{
  "num_key_value_heads": 10,
  "head_dim": 64,
  "norm_place": "post",
  "rope_theta": 10000.0,
  "rope_fraction": 1.0,
  "qk_norm": false,
  "tie_word_embeddings": false,
  "init": "normal",
  "lr_mult_o": 0.908,
  "lr_head": 0.004,
  "max_grad_norm": 2.0,
  "final_lr_fraction": 0.05
}
Each number is 500 + 40 x the weight over its row's rms, rounded and kept within 0 to 999. Layers, rows and columns count from 0. Numbers have three digits each. The size before them is the row's rms in percent of the matrix's.

# layer 8 attention query, 640x640, rms 0.014, rows 632-639, columns 480-639
098:501524411486563549451498564545513501474536465476477501453495526429446510567472563503535502488430528509506548526481494542491470498488510488458471545444464485538550437464521466522517443536454578509540538483475542512539414566486527485523487463488477484509536440475547452534429509495496513476509498504501458566504521514560472505513546565419537444478517547558470469474551546494555478544488548455432527506477458511527548562505495482481540460424548464494523434490470485463483414465541449
101:428501565472492564490475459529477489474520537505549542556480539528503574473535517456529443529471411458464494532472496524465524456507489545460556505453581459510487501499528543463519465520504547565484531541485488479504606560452494420424479551481469487468528491502488514493525501509528462440547507513442493500454519502544491505515511466447517459468449476471522499465476554484496500640447442520502479548470471472454554437560594469546515544510500502478488505494490476434507433520486444
098:538554394483460535568540549471501501535547551471556422481559487478493497474452513566534578494484427524532571462524596579579435483501465468527446535549537463448459469478509515461448528467438468546566483485505470557454456493500507535471446513522554524455475549557553502460516420446527558456613471487497476465503441422456512484446498534459506487512496408489501458475547532478483488554480580467529470522477496512496438508442511500532441500522475478554506490479486419559481447502534553
098:465523582427481543427562472533522488484515469497519492454493547496479496496500500558467445506528463490472522488527499519437526565480512534480545494496472448589535427462495506461536535445513512637476464514537460489545496506444486493520460517530468499518485435481554500546460554436397495540435492492544549550539459545534476508490473485481523521521499537442570562460492537402465530488446449574504451503509469517470537473502505484520585518452574515490490496517514510486574511520508535
094:468471512559495518492531476554502550504552455477531501496557521540458502409482485498505519540468496423507537497492474531501470480478510477507530482472465511478467434495456470544429454533572496547529435502478522449531526540442540534558503440474492510445449483490470465442531575528470510520482528501461550566541499551537548500544481515511467569465450553499482508420550490522511491583507521528485446488524461386484552599498431451524555576517480480527488566548506534439544508437491499
098:505468514487544474462488526530591490504518488549518477527403494503494483456480403518454484496489471455521481487481473448505520454496513527478527499526530495509495568480456504495453561487480561475515512501497465517498437504584458516453478532497456462496558498494518440455495494552511475519486405511458597516486486503493505542459543511568509478432461472480432483521489511508497559490522522513487485577555479521567493512517537519525469459489543525449437457485514498509513443515529502
096:543501458555528429512489500510473532523534541479485451465465540449536421501503520519439469455481539501447566520508469546482525502439553488485593523461515523572469516525527537470545440542514462454466582520546488562475468450512550496506524502529496549529503456446511575476512510453523480452527510473450481479460461478496383538489468510480553421545528458511537496479458513523547484498413426448457487491527517517542440473452474536537464452466483502481514503521469563514540546492514458
102:499395537595502438489463416452554462480509465454531499538425496516528514436490410504550580528468438507491505474495492441492576566487517481479507508588532504546507472490522569527530447542516459566496500479474491463416511495482510500490451556450498486555464473512552432500502465514498442448495479505477539501506551470516502511437533415497465410467451548507463509488550498543573464526474485513489560531424451478518549427482546459472535582454523435489417401479480491504581474599526493
# layer 8 attention key, 640x640, rms 0.0139, rows 632-639, columns 480-639
096:525490516590541451512507463505472498454465459521501493486447528482491517524569485547405573505477477552544497609486546561471603501522528561437465501530464448535423532483473520568468495507547452482545446429540519480549499560504506437425517488518489479575545547422527479457580507554474422517483470500399458500507530563480595509532533440429579500494447505536455522499531471505518593525499535488469484505524489457548497526552499501513492494507502523439503498443552511529452586413547430
098:490509504432584549563462618508574521474475484502441482549517489503494463469433462450540467499499549532522494507506491457478482492478584563531451423616481515511559509429519474487505445555577529554504524445522486580522486548461476518491485517444526543408542494513546525504519522532408510529450578512500500459480475458572472436585524552499514570563502545530484500506518499499531555459478506478522486564531531485374507441500545470562518487505493503468538517514510546564526494471490533
099:473591486449548521419572494464434494453445458449478477511481512491498565487524524535504496448486487532449508517556547516532459489499496541530523491436518538477434557475402500481527518407500477512537505487508478501493385433497514502548468551462519553462484466505485496472512449490533527502480429457459454494536456503441489480471482546437492413559470487475605462503482456530544458500604535432499479449502439482486564568465482481488455541513498459451513555565513432534506476508464500
097:468482474478480484441528475510448474557501454534535538529515543467381496515515482510497514532467454479577434487501503465518484477497488445474498434509456532471523539472516519477476499495410491517539490519456546537483575480547510464480515485565557487429458439490531487562538550490431517456552528483498497395450553501525423479493499465426486536479550505481488520499545486484492491544451464467524546506508486537430527431536512525470527532481440582514485418488436543516491494473501452
100:462463536423477498542488490476429490447529456522476504435476498471538484493487532491554531550525512508455497472530518551521484507536469443493502420503541528532523448476453487550498529530442438509439528529494566473591531471493605424556581519497497505537489492464516497451565509514430526513519494435446494447519476566551485497541504526448484430442555467541519524571484495496450595520473451559520600489482505359484463541555498456507505450460507421531522613482375492487547496463532462
095:500522541525484464410482496471513495487487484480501502505505477486589542511561563465544490495499476513565506474390439480522560548424524552544510510550451532497522519516531577471404491438515402406591494432488429467472447479491495474498526529495439481563530504520539535489563514604534559488514428520525551541476458536536501527461469512538502487616539394504443442479477592483458503487468547486475450427454494502458484464500524476564490472408510553531477507445547453501483447452444538
095:507501531523462528486448530482456548481531470508529485446592509442511519469531531455556422509483427557441478545504511530512490481507482473531464523460495533476484526554499558527446524478428556518463453567450446500519521507492469573500491484516473469435471508532562555491542532451570547509478528477564517544531544500511448435483546491491525426514490561493476496522494518492511412467487532547507422541514542555527477452456539510562476585529502507515420428531518574499502484518538513
101:508576455449500539542463504513500579610483557522563518453527532444513524493514514416457475474507496498501532509486467531519555466497473504508552457483477488531518546501495541541517527500479413449485470484509513528554531577503460499425460477483481459449519550413549528544404504490515565463508547523470467490410487439537502442467568529535472471587544495522405483448490533549505531488521476501480524507443591562526540499485492518477493476425514427431524454541460537530497457520548490
# layer 8 attention value, 640x640, rms 0.0129, rows 576, columns 480-639
095:538507522542511519528534500509506490480533499451451554504541536503416512528568542477524560543467487433433481437490471580477505497570510487600491483571490518536550563510465447542512497536483504465560484493551437471504587523559472508582462517564520414519557513548503601452509442515485526506513530563478545501550526496371525540547438505508511509448515477521480439488502497503497503496461528500471445501519418517509498475513488515548407461519439514500442484591504477552470490402446467